config.yaml
n_layer: 14
d_model: 512
n_head: 8
n_kv_head: 2
head_dim: 64
d_mlp: 2048
vocab_size: 18049
activation: "swiglu"
norm: "rmsnorm"
norm_place: "pre"
norm_eps: 1e-05
positions: "rope"
rope_base: 500000.0
rope_fraction: 1.0
qk_norm: true
attn_scale: 0.125
bias: "none"
tie_embeddings: false
parallel_block: false
init: "orth"
init_std_qkv: 0.0178
init_std_o: 0.00336
init_std_up: 0.0178
init_std_down: 0.00168
optimizer: "muon"
lr: 0.0102
lr_mult_o: 2.0
beta1: 0.95
lr_head: 0.00861
warmup_steps: 0
schedule: "wsd"
decay_fraction: 0.768
decay_shape: "linear"
final_lr_fraction: 0.0
batch_tokens: 65536
seq_len: 512
doc_mask: true
train_tokens: 745900000
steps: 11382
dataset: "wikipedia_en"
Each number is 128 + 32 x the weight over its row's rms, rounded and kept within 0 to 255. Layers, rows and columns count from 0. Numbers have three digits each. The size before them is the row's rms in percent of the matrix's.

# layer 10 MLP up, 2048x512, rms 0.166, rows 1497-1568, columns 256-319
062:110198133221133066096153065182129150069094126152133146094095156125147152090129083126180144102101154167176079097155138139119159155098123119113132092097105128131106114169078146171191124167075189
104:109150108125060134132165099120104138140121099147087085120071121117126127153116099049173159156089086147062150108067149071170173120137159135118146110104166113071086133136114142224175148162155129
103:172102116138093128143148127123152173165093151037158162111098064118087181150152078077132031201143130100143148139103128134136159115117154129124138092129164170073117123102137134089146101086083168
100:149129172100151110105102111077152130114071149129105117140119130109152147140169145074088135133207070132105151140150110090142140115113164113096133080118105086122135073119135158132103100097183126
101:098143110158136176142094153110089117133075106143124137134108078131142059166103134133129147112137201155118137110124094168151114111139118085100124179129158104098133113130153048092108095102065127
089:117178116137085130120184212117124083144105122096095093093111100115143081135082069138156109130104148113092095138195142106123109121171128154126161210043104134124178117072118142073133109085130163
103:171144123141151104119082119093074141162142096129159066144140130131123100117190126143109101066104062150075137158164073146138102140167131099139158093155173047096114115189128096071145118148093119
107:130181174179109086158134147104122144096122090169124122145122134061100100112109117107094138091118179150113163121150123118060128124125151092074118098095108138151084121144171149147134108120114151
020:185122143157086122175146118139129129086067172113115101116160182130133139130188183087081096112098114089171120115115121135118110093108129144107134128115138124106084155172150118082095138142092157
107:116139172148120095138121119161173148049059112117176134150126138106116171112129127153148144090118096191107118108120106120078127109101130135191108166118113134092080152143133147147149158101097207
110:088147136113122151111164118175103085096087155120147130106130161111076171138157047099123170166092152120129101109124192125095089103116139148127116086139110104102154076110148149145170159106103123
110:090069114116103120101168109183161066134094101126163130131134114123173143138134137119112142100103143121095151077098131113147168098134170122094118154091130146145163134137142110143166095093115128
101:131134158114148128157072128094132114123156116160083121129116128129126147164095115083170130163123130088149139129119142079195124153101156141124168116113165089115116151119173097096155153148137199
082:106144131169177157143098154105144188116067162148140097115144080142106124126073178100120114148051143145088161176100093151159106165092125162145136166146106108121122139138103125127080169150166204
101:174137134124196145141086115129168088191116164162118116055137138117105124116096142162142114110101115121120153144120103106117122133157172107161176079147031116166160163099172156118112082173137124
102:111114160100099123155113126136142131082167074155132094112110088152149066107093093118098153169089098103118102126132119187160132158104144107112119105173136079107104165172142132094097187145160116
109:135178137086149144159216092086104104120136089119110104152130117106162146113077097120132154095113081157116115150171153082133142187143117162124109163096147122155158109177118058098142132112076153
099:065148089130115130107108121178069133120106161176093170105158070139107121162099134130149082166197143182121151077078118096157076154114185174080159096143127142150141092149147132124204184151194085
109:142122162095147094169125120074100142115124117139086104105093141129119137127149156113162088132175119138147155103128118136153124098165161111140120148138107090160066081129122132153188130132176126
097:107156117114106130140120172115136113125164100178097100127140137137109112108214117152195164073091132126138109177127160116107190107089192144103140171201187101079133147164105126099108103124125066
101:131120171139078148181096138157102187136189098152111137091159110156138121152128087098123171136140143123194179181162149156101154168115139150095161159094139145151130131108156122107152103176072138
098:111160134117128146125101105140146110127095155175186143165187124082143084097190185211126149141080106103158118125174168081124115096098139144095127095129118095160127148132108156175118160126129093
068:083132123164100173075118102157081092122135141138159131110126115116104106131144110110110188124139142151093090166109155094137162141113138100107106130033146159139090128137083129168103139151160096
093:147117074143129107083095168097094118106147153114127152143130078127105158082155185100181127160139161118140169108153162093090084166132174181160132132141124086208068091149086173094094097088171103
103:151146054117095120045142104082120193146141095155112124110120192137155131154130107134148156168094153104202110092170152133105116042112129170064162132111128131053097024103133188108092159113074147
092:093184106097136150066085138180132177086182171162122119122106152073148155119057062121115144080105129071115107062122110161154090095169166131147123070113116130116076139111121114099112143126163140
038:097129137113141053155146101168130124152148162143099129129145134108114067075151107132099124156152171187168194134084136109147108101157179132165184182175162124097107110096101141139107159129149144
085:127161194103167183070072128118184133058086094117136158122109074119131159111065123110103164089116135174065103156160151157147133119186148111123129130187180090096138116132140072161153145144119131
106:125056116127151083091139174146125140141099100170128115088102174093101094080074137084077161109148150136129074138128130163157040181119171112088125138126137195074083100140145120123139139126115106
103:061121079161108101176114095116157091165146166118140187131149129142155139153119156121116156075141119124181095130133086127118122118123110128120134103146140096111176129153162111087102255169106097
106:116094141116182119096130183138112154132194078037154127069130098180132056138141108168167093122148150143111129124122142089172067111080130155147193187126130145126135120171156169125134152096111083
101:080139102119195086079143106141064092068121164133099151109123152146133076130171150160096103097173148199140120104164131108114072129142084134035168232136183072150136162141152146116070164066138110
106:159150111069090136102105099112110182135100146135139074134146113102167153137194150131145081064143147135113115135104117126156141157153108143136135119226112093137126105124165164119157153160098073
103:160110116080144135160174124124101155140104171096166128187175180141130147193091115146137077156130151106173195078119107142127111125164164119187115110102127118131146118118135099174179114108132115
108:061157179134134153148156158127183177131131178132114110105148130132043154122075113091118140086143166164138152137145136171143130150119107176110149169100087083109108117158138178133144102095073106
100:098113119197120143129154166113180142177114142151173141155078083058089167183149112154118134118147084148119095139167146092131062128150122109098102164150140090123065149150108147073076082117174160
046:119124143117110127120154193171110111136162163161126112114150117112137164124193103097122098087120158184159175161136133108158107088155122111134142104083042130175139151119067091131139117154134098
096:109145142136172149198178124157157169156099174090193185106174127164149197107166142133170128125128091124171116102127142132146147031142135119136142148179180153128091164162167160116107123066194131
102:112147130113101157171142115155151152172118073134167130107136090091143128048145111131142153131152116163075142110128134092157116087133191153138154125080076101160127110099105118118143169188134120
101:131086175165075134123094136140152088123180128111112113124139135124125106138164098115073139093100103198142155094055054081139088177162141087135191120109165166200156101153133090074116148210116133
110:176146133114097099103132129154106132175129123105114115161122137090105036145110157111178163146132143161097135161196112113157075084148099082136055128088139203144104126157167145118128140136160135
098:137152120101177128145123163159194151166099140084102099125124176152099056182096136115070143132170162132213111164159146119101167171138131081147121138153149106149150126144103098093168142046127150
069:213151142110178143055108098132099132132166206097140125106054140106126141163108134107076188059160064149121112156164139118076138131106176149144101187136150095122130175110140089123187115142179134
090:121162120168149065065130136158112130080122071127157096158152124143161158133095154125140136169124194141131143141138120131161104093053108162149061071110134104129125123100112116110175148147090101
107:081078068103163103143110126171067162127151081180234104119108111158103045075162125133082078128160152122093154113131196137108179116161191127158106125094117145106140122100119150153043080115155141
104:129094089125133136116170128115165145129072160173095137129116139114065109123112075152073115127082137131163132151115123128154122153112153138166161128138064055171126104122138164111118182109103105
093:138090103122119151168160056158137149111132121123139101146105156162181090136233107132137112164183159130145138062155130071080096116152088189145119168127185124140143115121135143121164108162134168
108:176037105151117161123176066204119186162131139130140123107110139088176131177144104182098088156093109120150088145120180089184074134152119135116117122123136104098157121096149108162109093154144119
108:126194097174164185101116147117109155116141124124102091123107117111157130111106113138111204093098100126107097128118153094090159116150105142146091128100134148095141176130126065124189176145142123
106:127088134187109072097143119149101180118123133105099148178147151112093068129154133105119132093133090113109158136102163081158194145099149128113145131134128146162128174142045116164133179210106131
105:128134144191122161132070119108116150139097122111121195180162129091118170181136204192144174170171124169147130127080179127141139121160116107165135163109122140105105146077121155104161109125142123
100:140110215116139110118181128106164171050137107146067131157156116204139150115184190133144168149115126179071176146138074126143155097092099152106064094172138113123102060149129120095153153090100138
103:107158121097137117168156134063197147084082142109083130117124092107104159101163127071117126146148147086134077141156145136176156162154133209155084099138144128149180136112080135153146155135141122
110:096139190167128155124107135151060101137101128094105103165083109103101157123120116132134116185103141131158097122119177118145142092110100211144151115110114139107127110111094064158151141166160161
098:044128172185086144127100105103134083198115097140115093073137072162144198143152142152143121131135200120086150144110140115100099109104121146115131165049149177144081129173136178084109098159167146
094:125162154070112131105158107143131142130092130072179090113110037103157130144165118073041123108060150154137102155143138197126106084104169086081150060127090141133127165071132171114140124170080110
093:101079134093120116166114130143087099110113105143105073129123169145068089106118167158061102161094151120098179126133107112120149127199126073130091096151129122101101072156172129071124105120068105
100:101144110133100103081191084167156123142146135142139082098134168102114163077149089132136097106125109123106129136098148133117126168110107106205139169107123102138103208115068127144167139107163186
126:156133168115101091134158117118096095152146104154094164155084132166232143074133118172175076098128152113101062151131141129148102192106166144126138090138196171112151118083143151134136170173110130
099:126105133137114108172182154145174123123110139096115167112140106068131137115140181087076166078132165128079168150094104109176101085081154143086129154073197190086141109090160094109160138090127087
125:050136161130123084140158131161115128200128095104131155122106137106135088145125139145139106126169161183191143170079162112079106094137118113164124078105131121058133130086179113092146104094099078
096:134174123145055123099157066137154136154124152110127100187091125121148146107203067134103117188090080148168070085148099085090153126092103115157076172133118150152126177172139110091118139081145130
091:156150162110134088135105095094080104138140111121165129105139087098144180108122121164084132131116119160206176113132081101138170113121125126094094108070137121143125115154078080098121117133166099
100:102100091147077126128089119163088133097144159126151096176126095102154148108075117116089144147136170147113102123098183155119148125089089124107097097103094110116132111106122137150086094123157086
100:110105103158144178167156111156142176176141132100130119161166112137148140166128105164138154136071149095120142187176119149102147171087132141140099094118135119136150123149208156114189182115114195
100:137182138165172144153134107121149099157031177117129066123107127131129103157150202151121165077145083103099123128082090100133170116094082099106157104114109119109076169165159158112075153077133110
100:105127111141063086174125106142092181164159102152153107121108107176140123144151167103136077141208095168134132112134126171114131116103089176090156147089067206151111133086101144147093110050137145
110:099119100150084145107171053185126173172155149122070137142180156141073123195161144116119148163149176093150095174164204094094110162139139088148124137127116102150159133136118123111139164066143124
118:130138152140131177081177145232134121137154109130086106088158149074126101132122126093173133131064117127156097156092133121135130148095142161144151135111125115141213160148108063062113093132081128
120:159110119127144126116170169149067085177138109201113115145107176145101113188158098144132103123065131148114090177141103154106163165144153161116160137155153114160152122120110099146102130127081169
102:117072135151171125134114136190146154188094115141086151133164159156118184137094106178154095069157167108156081117137162164116196119156114114154069164081128117144080086142145129184166106168136126
104:119101109129172099125087134173098116116087135116145083152100155102144115092137169124149151123152149149122187157107145115135153154117057092089108065148072083080064076136077092088127144104130149
# layer 10 MLP down (transposed), 2048x512, rms 0.0806, rows 1497-1567, columns 256-319
066:121083107143095143184170129119179094150132116066185146166091147075094137084119169121147145170118137156108146068142180163176098165088085091121116101166131155112148075167087156074151196102152130
099:146102087084153107149095125099145124153148116140137091052106123107071150125136152079102140129167075114150075108124114180139084122168116137099074099124121093101119086133110120178081112123195184
103:128104115141164142178157176108114156119171136104149111138157102121081187201149113101238163173112138126088151131111168085159187174093172101151096173149120103111173119109161141105112153103166140
101:166157086119072108108120124143088165160127194153101167180125126152116051085127108098106126119130052131126077028047127118119118160131158102143134094144113106074168164123099105149127103148107069
115:180133082112109051091160202152121131118162086147176070158050085092151115115098136146141088133101174097087113106174074063167136182147093072136098098092148104080146106102122118153134185130099132
087:135146134159126182129062123072156100139055119161132143129105146196091107131154116049123153166116115130153176104137173194147096118057136120148099091110055144077110129143093143152194074067170156
106:129117100079140123109103106101129165107135140137123072155121158100125086117170118159124136133102099070142108135082115119177192120135116194123155119078146104146070136118175118126087115151132112
103:160071193141101156152161159118148120138240104149126133139123087078167141100102120064141117160108098157102142114140122116133098087112119154123066081135170099166137128085077059155066113082123087
020:065114095102110163182116148145122111122097127141067091100112123058166162122126142131103104117080130097091170157106105136120039150146135106145132136199124154114073158101199129098105145120103196
107:137117153152119129097131106068157159108146181111133168160070054179118130142131113114068169158171095174146173163120136192222071145089104170064106126063131128126139114130117178132126136127140110
109:144047205123158126129122132093160185144064136102120179178094162100092073158175149096083129087150140202153082160153155142134079150030100116129095130155060127073033066087114106128111088149156123
102:112161088138120140105137145134133094165129053157118172147143067126112082177105129157101136127073150137103205047097112120111110125150111115107175081181133134120086128091141125129079195076104160
098:130089164125114107125128134136137159096115120091109191121089124091135103188145143155131138130125145118152092106122169165155123128154088109142162114146142111145108129123125162113116101172130169
087:094150165172117158185126154082150148151132114102108145067142092120128151111133198129048102210071157181102085117085169153167090189140115084121093130116082206093147119195146167116172136132142146
097:188169094146112105111117165151142112145074125115145102088180141160120140145058164112126104122053192094164134152147110191150085157123137104112175097107132133147157094129097091050109108092123144
102:087081167146146176082153146058153099051174175141126138149124110111117086109130109090102097110098150153128093190139108115119139151136120100093148106158154128133076168144121165081127150115136119
110:146186084095109152095149111187076085143125113152142154167134138167098152153118126152119093117144138172113089105122128124166076146090105061138114129084124140110147129125166176065138128048085103
100:157166157108129114122138136162144086133126147145123156164163137131150164111139070095120140102090127104120176148149110102115130073115120094090141079119221110093158139163145149091133101084095110
106:115114164126108112145101144077094187149110118159070131117137112155091080163082109146150126135120225113084105145105125153140095164115180139128144159128153093114138074165138106114144171056139139
095:067140132176116162160097123066137115133148140081110146126083123076116131115133124109201150160102099096137110170096133085096141033082143081122158146124165038115086132152162122146142108118152073
100:131164108128110132129125068162055106115139117140136092106138161065095111148114140168095128132101100142134143130132139137096112110104146121103134127140145083176179119112139158143144110107055163
100:138141118105129151079130107142108153136130184098118139160115151173106148077134154128085095147106162116139132134120111106140096165125061099119108074137140152122086099173072134181172163122178103
066:122120133165100150159158153109129176175127167074076078135103163127142119154177113173113103113131142165135142152115066123106125085125094112098135155098151149091133106114134163072101118130097111
097:092139090096132129132094146116102082163151073158175107182100104157120077101077183081139103140095105110156145136111133158163167110108070131157085118136106125114136120132138078166098126053080137
104:111127133148084130097138132125140108101142151175109152123127135087130165180162141096073115075113143161158125093119117135056175128076143077077090121099075112113119075112150162127120200147112128
089:148130157201195157106111097121153110157143125116137152123130087051060131118112106137182160119169120137126153154143095167133139088138120109112156133096097088155181143174090109114135166152138089
038:151178145191178091128176137072104085142164175130182140132082088101112158121183138143123085142181145144172047122181164145123115144102171141144162124127085194132118106112077170152129127111176131
086:148161140095136195104172185185190147060104150089144105123137096170099124145078140136057128118134091111083131179120120087141123120134085101046130121099139094071100112132135104122092133145210090
106:122082144171147102102123109090165188082122126132142091141080161143118132134152092133118102093133086120119045111100135138146101148145156147154152104136105172095128097105117145140066111157063099
103:191139118128113136052075131162096149106133115113125067100180124143151143146171130144151148101085109113114197116074178134093134097112145159121166136114116124100159090134122108149146006120132128
103:101150132059166123147132134117114130175147131150116146155108107136144105155121080193143211143121106136147118128083117072126116097131105134123124131159111174077135123147091148112165104148130096
102:163114159143095109137071086122128132098159094127131107130113159143103154148111139172084103117127100088145088110165116122127141107108154126122114133112116179114107086078127147098147066098103135
103:133087191117154089149098157140111120117105121105135132153141177089146083100133166115118115140123090078154117107096146163151092124123111122134098132158094133129116124093122123131181121137105032
099:105101171111129139068114122144111144147143162095165144180178148166165182182143123174145158149103118113122127104140175133186105094127099161172121208149092137149157070107096122111112096144178164
101:123155132139099217079119151157151115051138134159185159145142124143100152120125164147171118086112139170108198193104161135125169139176139157166188134108150104065134119176084147097129145132117142
100:134116157152091119112147163156152167104123098101135115106106106111112130143112143082090147179126115131149170132123113119180102180146127173117093173156108138103133114155064076171086076102110066
049:104130200145178084164151146142121080096137140090087127135136155126161090111085172096082102158126125164187148149129104084137146130073163057168206122161000137153181153119119053124142142100112092
095:155114160064150098134167121139138120110132104125129165198094146135138138132140127155132213075095055170155126129119115098189160125154095169127159115135168130143097130138142178106086155137177112
102:150143170121132112129158136049128115108162107084116124141110157150105088131154168167148192131133096080123136088060129138130157128162101090112111175134110083105132115143122133106125158120090170
105:112106145096129108134096127155181120137182165110127141141123092152141113131086103189117116163095131185138130182097173175155131145128098099147123117112163117142160160080158127121105143070134159
107:169143122059146075152118135144155156127144165121133095191118095090122063165137178144128191114177163078090170170163084114177103091097130130135115143083141146109152151112147160129083089149172123
104:118142106167122149118110086098130124149123108126157086187091162113140120147084161186128097082148061176108141178183134186124193171117148152122116138155113139118142130118116119149130119087148132
074:168152147168112146137132157091085120131071107143148144127090150131117158134133034124116075113105170109160189096166149143112109200109145132191137174109161140142147168185173068167174105136111072
110:130102155137165079175098066163088135114056108091166141121198086114144131125159135099112142122148128137124129139126140028088149142125121127176107127083169157113159114090097118147110171156128119
116:094093097038150147160142138136152111116148130118072174130184165132122096147173177108168121107094186110094123125101100120133141109117136100125073088139132128132121157163088166098045128141138099
111:196118140133131107148129092139142079089130164167102107171071102111140144155072152128162172078130140131092185112109113082099134182089123151168156134156085129180174109163116183121113126152108070
094:162128102107163159126099120138202126121108164100203154144157156110060114131182153110158077106122097140131145127119168111171162120127084146140115117139077155170107099122142132109154128124109058
107:121109168159139144082030166094096135128130098166047109131064081140114091098077157100136210155091101084183082188085165160143067097146098153153156127118132189176145145129097123115184185117140211
110:126166128060143134060088119151102135096098072142143074131106146164113130175109233174113124098108113090127123114151171150150145118088152104156176116098093115168158139131116147168173143069199134
111:151128163151138139185155053129151185167101091137148138140085103168119131089138137174118158089154170133121137131115148117068167069158120144194131114135110102128108126102123087118118104115084118
103:167160125117113143125114129058140135148103134077141110149116149089123108129124082131102147138126188130162134152123158128156153146166126174094123142128132083134095145130092132131155086133084163
106:137124155135101112171200161115133111177136126162072119157132131149092120071136182123107097116122113162097177144111100154105149097095110131091072164125115100181127121110114101140133149072097140
105:114100098104155202083093115112141109136138177131114143163147125166098135065088104144071093151125124126136088084095085186094127144189098167114086127173089154116154106117105212130141107090180106
111:100115118113067116136069112121101155114072149080078156097174116185062109105111087160141145145150188124180116119117101126156126170145130096145078116153108136075126089163148150151112093128130225
096:182184163123149152126132168114161099119115103123127128050125123130082151097125185114116173149122124117158145137115133137098161121124105178173142217140122050114062164122153106143115133150142078
093:090132155107124103108211083085150177128119114113138103130145121114175134080150150094130218138123136144145162117107118142127087139137138115119193091145136163171164139155123104148134135103116109
091:164149134166174107120187150048072163092142101142128148130124065123114142116128160165199129144223122176127104170122157111113074139158063115081122169139102141155099107055146093083106142117084147
094:133083135145125164151095149142134127171095110128119123130144166125135131122113078108096101137077138200127075166084055115143137161148155135101142102112083101133117136168139078094054177107183129
144:151090135182130169097132091089129100207103112122164144120143103148098105156150190117173144143107175132144176121091122117076113114136133128153118132118062109169103115153134083109137129114217102
100:146104107131202122130208108111083086162169150115140151206171160110110122139109144106147111109047074175113152126123074137172109205158058122140105152166150112180131187148154074084144090126108079
131:077163109103087162187126166138187119093114163152135158211071175135120111131141116211060142123156232177205169163074106155180121074162127090108196125150117167081180144119196107162172182147107097
096:157164100078111077150160125130167117157151189161072141120108126055132154118150125085169129113172145130082151170112161136124109239088147122141118161177092141130136129113133151127117184143067087
095:174089149107150103116116088147099018167137141135146100130102074124142091164113079140123155136077128148127104162113124153150199106136106060137099052145108134129084127192094129152094098124143097
099:057057054130118111139104092133124184093137094152118096131131136178110149129142126098140126125050083103120166161122179164122163088144166169099092147125114135144142203104139119218054080115126139
101:164130118139135166156120094126171054156109156110187106144092084146164123155095135154043211126155126131147157144085139156135181148185164096072102121140144132138128146137201076137099067144103128
100:082141148119191082087139151105149127111135162082118096134129166145168135108178127124164090090103068100103146134125122071112149145117151091102112114141127136122133182153046115107147135128090154
104:038190118136135068099107088021109054135154083136094115096138097192086118138130120051106112130116098157157116113085133141092059162136080069120119132109118092164152084160125123153066094130156159
103:128077175155164129127123130129110188128169187022100156136177107082177095159114098098139051155159133131149085164111183134135126174162116105148135126093105096177138162150157106135129172196150157
103:104149118122091111113119136147152156092072111111110109098130151142186118087117163108153116094060143148117158130089109157067169153172138100055133129137128145172085146135171090123121098123140161
104:150092199087109082058091133164150093106118110176136160144129129079102134162178087136118103104085098149130110114133057111185091125175132092130152064167101052092148171132098171073153149158100176
093:103069070154113090088115170140080126132142122115068081152118138059123115090114191115095113118132135090105163091110105110091141101120178109162176177110168177161172132143140123140169102128108164
# layer 10 MLP gate, 2048x512, rms 0.154, rows 1498-1568, columns 256-319
103:136177148165108123153119141098099172137107147125169149114124125125106073124140133143166107145112095183150171070131112130134141196140160100184156096064143115096109168105077156138177132129091121
109:106111147177147124039103120089134143168120125171116117144110136162137108117106126128087086131156117141127187109125124131115152101117075157137120117106108104110140033117178062128109129135133128
100:141174112128093142192094104146140117189169114095111129112121123127123079174158110123099123148127109130136085110119162167139112151158082119120107155133137134090089079112144124109167137082152188
103:121155077151109137110114036089140151154115148137071178165112154119164199139107140065086111122130151120141085123104131178107135113093163171127116141157133143148089141148128147070111126133139141
090:167105152106184164100120159089159086125125138104101130162126202172096098151123057040094096097182104121095078080171129139114132115081119138121098157142131127125159110136067128136156090079130203
106:165139098171127162150139178063088128125107090129156136101164088161149129137116141175116100135110148120165153172159147144077119131101121140169121154112105185162209102169165146098179134074129123
104:181147082113120100131138121102167115134157144127090177164137099124084157151083139094053143109137125132078133178081184154131085135151152215173134202149114169092146113091132179161152157121147110
021:077151106115165185121091172101121125139098121072167130095126101166135110118124155169101124095109080108096149104131087141158110201023165094110141123152086162150145110135121075146119128100132117
109:101103070108143116103120148167151151065120183104183111167148115144122156123133125125118157170075188123148166154154164126119214152150141119154198097120149100104154139124132149074133173111146103
113:121064134113155152085169093174142150131154175080136153156101076130098181099137122131062058088169105109135113154138129139116189132106064140127143152109133161150125115118124138084139106185124118
111:133148103124124170144144171087154100164121135104146139161171086137173181117093163111148116210191123145106142132155123133134168132155121125142112073111102134136148115093138107074158094067128119
105:202127172119136137141116114119080117104179160153111166154173120109105183188127055136146132151188162140134147156152098156108129185083134141117127058103140114192182093161089189074136111156122091
077:122118102108091112126135050172105098134185116091114113123102153059168128080158054136195145112200129110200131107187131166092178052160124107128163177169168175124184109075188134102147115126138144
100:151151128108119132140110114105085098144146153150161182165112150062143119137138068138181125138095113132114091161167116114194211109146102138125098138116081092138067145173118122044185107171179097
106:146132144144135097143123167089161161082096124157092094125127133119114146150126161123128124151111134098105127123157100146140131141157113123137164108103148138079087121070157173107139156109083146
115:078122136082127149168136053130126157119061114127177182106178122151137146075135183169082055144146141191115076168093115082178096135119128135134089138118072115141073066158107124160131063160090113
104:094150119134144139125134083142094144170046102107167173150137114097133132152128170083088154157110098103135154150198106133132098099150126156098122079137091125147106140076145088155115126114115140
106:101130195103113128118182148095138154163139097048109130115146129135089139129128105161148107125162140142170170124109066107086133101152070087106171163128143139139178166090166155175138102037155074
092:144118133137174105117113076159126184080121168105150159104125153106104118202082142138138147122143169125158171133127090160161131199153123090155122060087037136175192108129088118099110149087167199
098:077148172177150149114129197136145115091126111149106119077078100186111136202099157116089149160079131122073142112186141178162162060130095166169142136119151134124151110171112126169110225103066150
100:141159152141130146103069065075130104153145114139127131148130095136147112175068088195131164125170170083078110118155174136179118122134160133065094123151107149161130157134089122167102178142171140
064:138148173097118171212164146105156197133132120130144096122098127133185233141148137186153073121171147112106156146149100169100122134093134067151121168228128105115102103118121160127174124095108116
098:156178122142057113144142106148118123164122113179079141079106204090135078179095109132115111189101092140087156108090093108129130075128149099122211181071107103169151134137124121102093108134134109
102:152164058197150119114142131176150089160079095116098144068121139138098076145099164142132181114195140142123122138121127148105123206061076125162061143119178131102182168196068092115150112141198070
094:155149164138084226129102169110149078093147168107139143121196146111137117145158112120081114183157152171153147121103179133096135117125144138121093153138149167149110056120087136139077061105181066
036:107078172091138079154106099154143105213108172103119149152175125141147086125200111134083126169156159145152191088111124105164068122143127160159188205141136105130096077145123130165111106145131124
082:117138167132217148087130130111215153092097104123065181170118082104149136141145151151080123110126092201130103173130180160108103118085129132129161126100139095132133110169130111081135140122157107
109:135071135156095117116108138137138093103111132119217168118116163184144126080101145085124106143118193166137113135082088137180104058130105159122069146130126156126099125129140089158078127114134075
100:079110102146124161171131158101118131145126182176163121103086122097112111123133157104063193112173116123111147125142117148113147164070138122115108118133136137103109102113130112089076179182113154
106:106148170186110171156123131053145097122086138075136089133136103086175148145141134123145117125128118039114106123200147180083086118189164127099180076115087157123096108146169087145121097120130123
109:145121168135113091131133106171086060125117099178079132154136040056195090114148155103126129084143159098064154138141125134109175058130159140098171133161121119107086180133099131137129120111119076
109:151135127085117116084182092112101092124138170114121168106124116092176167068107122082136081060085138071157117109063142071148150149114129131146161105124166102103095041178178151116160130088143172
104:152157154126162148085105063173110068128103130180130152161140152184105109107175144155119096150129132105182085161150086135151117179139091142111146123075090156121159120064155117185155100114096153
106:139164121073114123122122164149127133094171128063133182129122108132138174150086162128157143205208130141129106168081107139142083144087204105116109125140148149135153126149075086140146164141131126
100:141148077092157164108102180128154117184140095163155146126114163088129154113076091131100130112139095128158150188130097173107126064158141109106182151098184078158157118143107136115046181096075103
046:091125141102185074096157190134092094182157132100111082153082133133168132148155120100118142126070134163095152160152155131173072060135121087141218129106057140156107176126108111149137126173136115
091:129158072133105143106120085093115106111088127123150124132137184161141097109097103180180162033123121134078091162134115089140145183100154163129134124109071102107092146070097129130141118126075192
103:145129044132077137146103061148141144126153140107105141111107041092154114149124128042152105130150177112153105116150111159163134110112189119097220113128098118096139170104143139160163146135152115
103:130100149056123126109122203170088170147089167148101177137135119166159169172128150129113126127093150120140124129161178102155146132119126124075171101162105088140133146156109121172133126118131105
111:155072142112111144124142051152147118128130178157144107149069170119124080122114142175112152126097105097148134141164145157170139124150162222142168092081116146099192149143120203166129144194084151
105:120144123152120168093137118142167154132132083097128079097170129110122182126147112117147101117139139086119161106154093121110155110155056142165114130120082153178094146133154117155092164131110123
067:208142184061186122101132124142086129140182190130108105107077134103114145167092156096105158043162053157121054150176135144097151137137186100112141183148161069113155187114137099159177103126157094
108:112117160045120210151100084147169129152131159112074171084084167130096114106116135129098155102096112106086143104115091137103150133147124108130136190160078154166123136189103122138100150098147159
112:139141169105102187109199170126109108138135165123169143133105109143102128156186104079113172115176077132164138115110144080192118155129062126084105150096165111094112172187160135083128164193197125
108:168109186144140106097163133164104103110089084107130178149120119148064149130125158145086144156180113056115077104129114168195119127149073144116108133109109186221136162113129095140138071173139140
097:108152129155125086140105197175091085125110129114141131110167230122099156115143128097151059145083166201123150197114135115118094136135134087176123105101089108135179171113106107112134091112105171
110:074104123101128154088165156139140167103121059150091196167133116118145098161125146180099182091134103185119120139102169123194107106128098185150131160142120095156082152109138106093086103074112098
115:122160121134034132066140116061106108125074130097120165125117119095161095140140145155196183141101101151168042099107161123123135059083152091243147127101141126112118145126151115129129112189086103
108:094107124111134125154164138078154122098092123123017088136148141070155125160109114158123130117094181134085111087122088156135120120130078148085167093080112177077146100148113125149177090089160125
104:106100105102094142081090148082153097095052109099212152141142074087127145131166159155121139128136148163140119173141110142065089104118105155109143122149098098093047101100132146130168137158137139
098:169142125136143114121142111145128137144085103098150117058146123131158120105142122167122147105126119137065075147155185141096213104168116125115094095130106120138175122138100162096074096135144149
106:133136132125125159184159114121139153158191198137158130132143175090126136168140145109182148136111132152096093108101114152107145137161207141188064168132117168076175176160151115069134142133111138
112:142127147190112128094152092151059107114095168082124085122125191160128110117145115131136127149126134149127164082105134160151207154084092107205151151147148137101096080169165143193078162123158100
100:141049208093162139086141171120109075151129161094112150110130131121114161150182129087145077118140156150131112137098158116070152104124096117121114177121113153114102117164109121186121155106155123
093:149146061148122138163085113078177175182038179096144113153109046112151095148168166074161158133139079123136074183148137165183159085108144148093050143118087171089143123120050124121142187135138146
092:149075192145150149156131110075167160154116107112157153138114200093153095095109138124146100109142081117099167160114095102086116119166132138122143104147122188172131192117094096162141064137163092
098:048146121181133157128134119130077100129146122108106083213141103080123078086142057119101164086124190110179117192178111109094151159107109152155148076125156162120142164185081107091081143155101146
130:087128138130161156162096181091218137105192116120102091146084127054119120115172128103096137140107145128108148111153151123124155097100115112146124147126109160145153195135125115121107138190130243
099:115183199092119141120095048102173143130104155106136117169096152175106102070089155102114095190075151092149076128117171150144168095101119153117081170153168152085130095126122150167130113138153130
126:145052092078213129165118144100134144120084146114146145153123125107183150076153101101129108151165117124063119153137132073115071170168156157113124199111121127114120107085094163111104178129165150
097:097087071098094139151086107098112116079172125134124128167204093156141162144110111089107129072144170170107196157156143098204141180136150129115165115148118096109161160067115128120078082113090143
091:138138181078124107137106108119090103171105147115156072088138112132169136151098138191090148107162046125122131098164093092157187113134117115169152133141148138227150163133096162068171123159122136
095:118085148116133119107184161189103161103161118100158090128075150159193140116159145141117147127162133144170159134164187139111220119096119147104073175139100110179115093111125130115197085108179107
104:121157115068190218114059076154145149138117056118115126152094195075136107175127145108115114158151120104164104121171149107131070126061124080127116138085080133117102135059135154106127114064161173
102:100139085169142137075148124123206077137088140145104144118156139101100122160131104128155116123094177159144121132086137132114112119177135064060172172101170120132122145103213106079148149113173113
109:104077150113193154110149093098141118154150159083134122103129127100098130095148139127127160133104201136105145157136112167140105139145125135128199142178028128181162121137168096127132175159152124
106:110135131172146144114139108102125175137109149095061142152139103108110089137121144102182145114226184119146115114136167115143142080072098113140106118160101145183164121117158082149077135149201087
104:131082132161152067071115144077158088153139149177121118160131107113043118148146132107133083129098204129089137143097112124100095144151084114158097138115145141136096077126192136124107175162023126
113:095128127172175133100140158114053057115129135101166158140142178093129128121130106158130122137118148157094114182106095175133109114089158127123128188135105120145135093113108140092138156117109075
096:128082137144125149115085153115121183111182208142127147154182119112165142129124101188168149147131119133158145134134129085145124127146158104148140121084098125153135103104169126070123085103169109
109:124113163126084069200156086168152159120090115123127164131097150085109091129170073147087157141145172156112117090174159178150094196099151170085084117134049130136108167137143071174037065100161136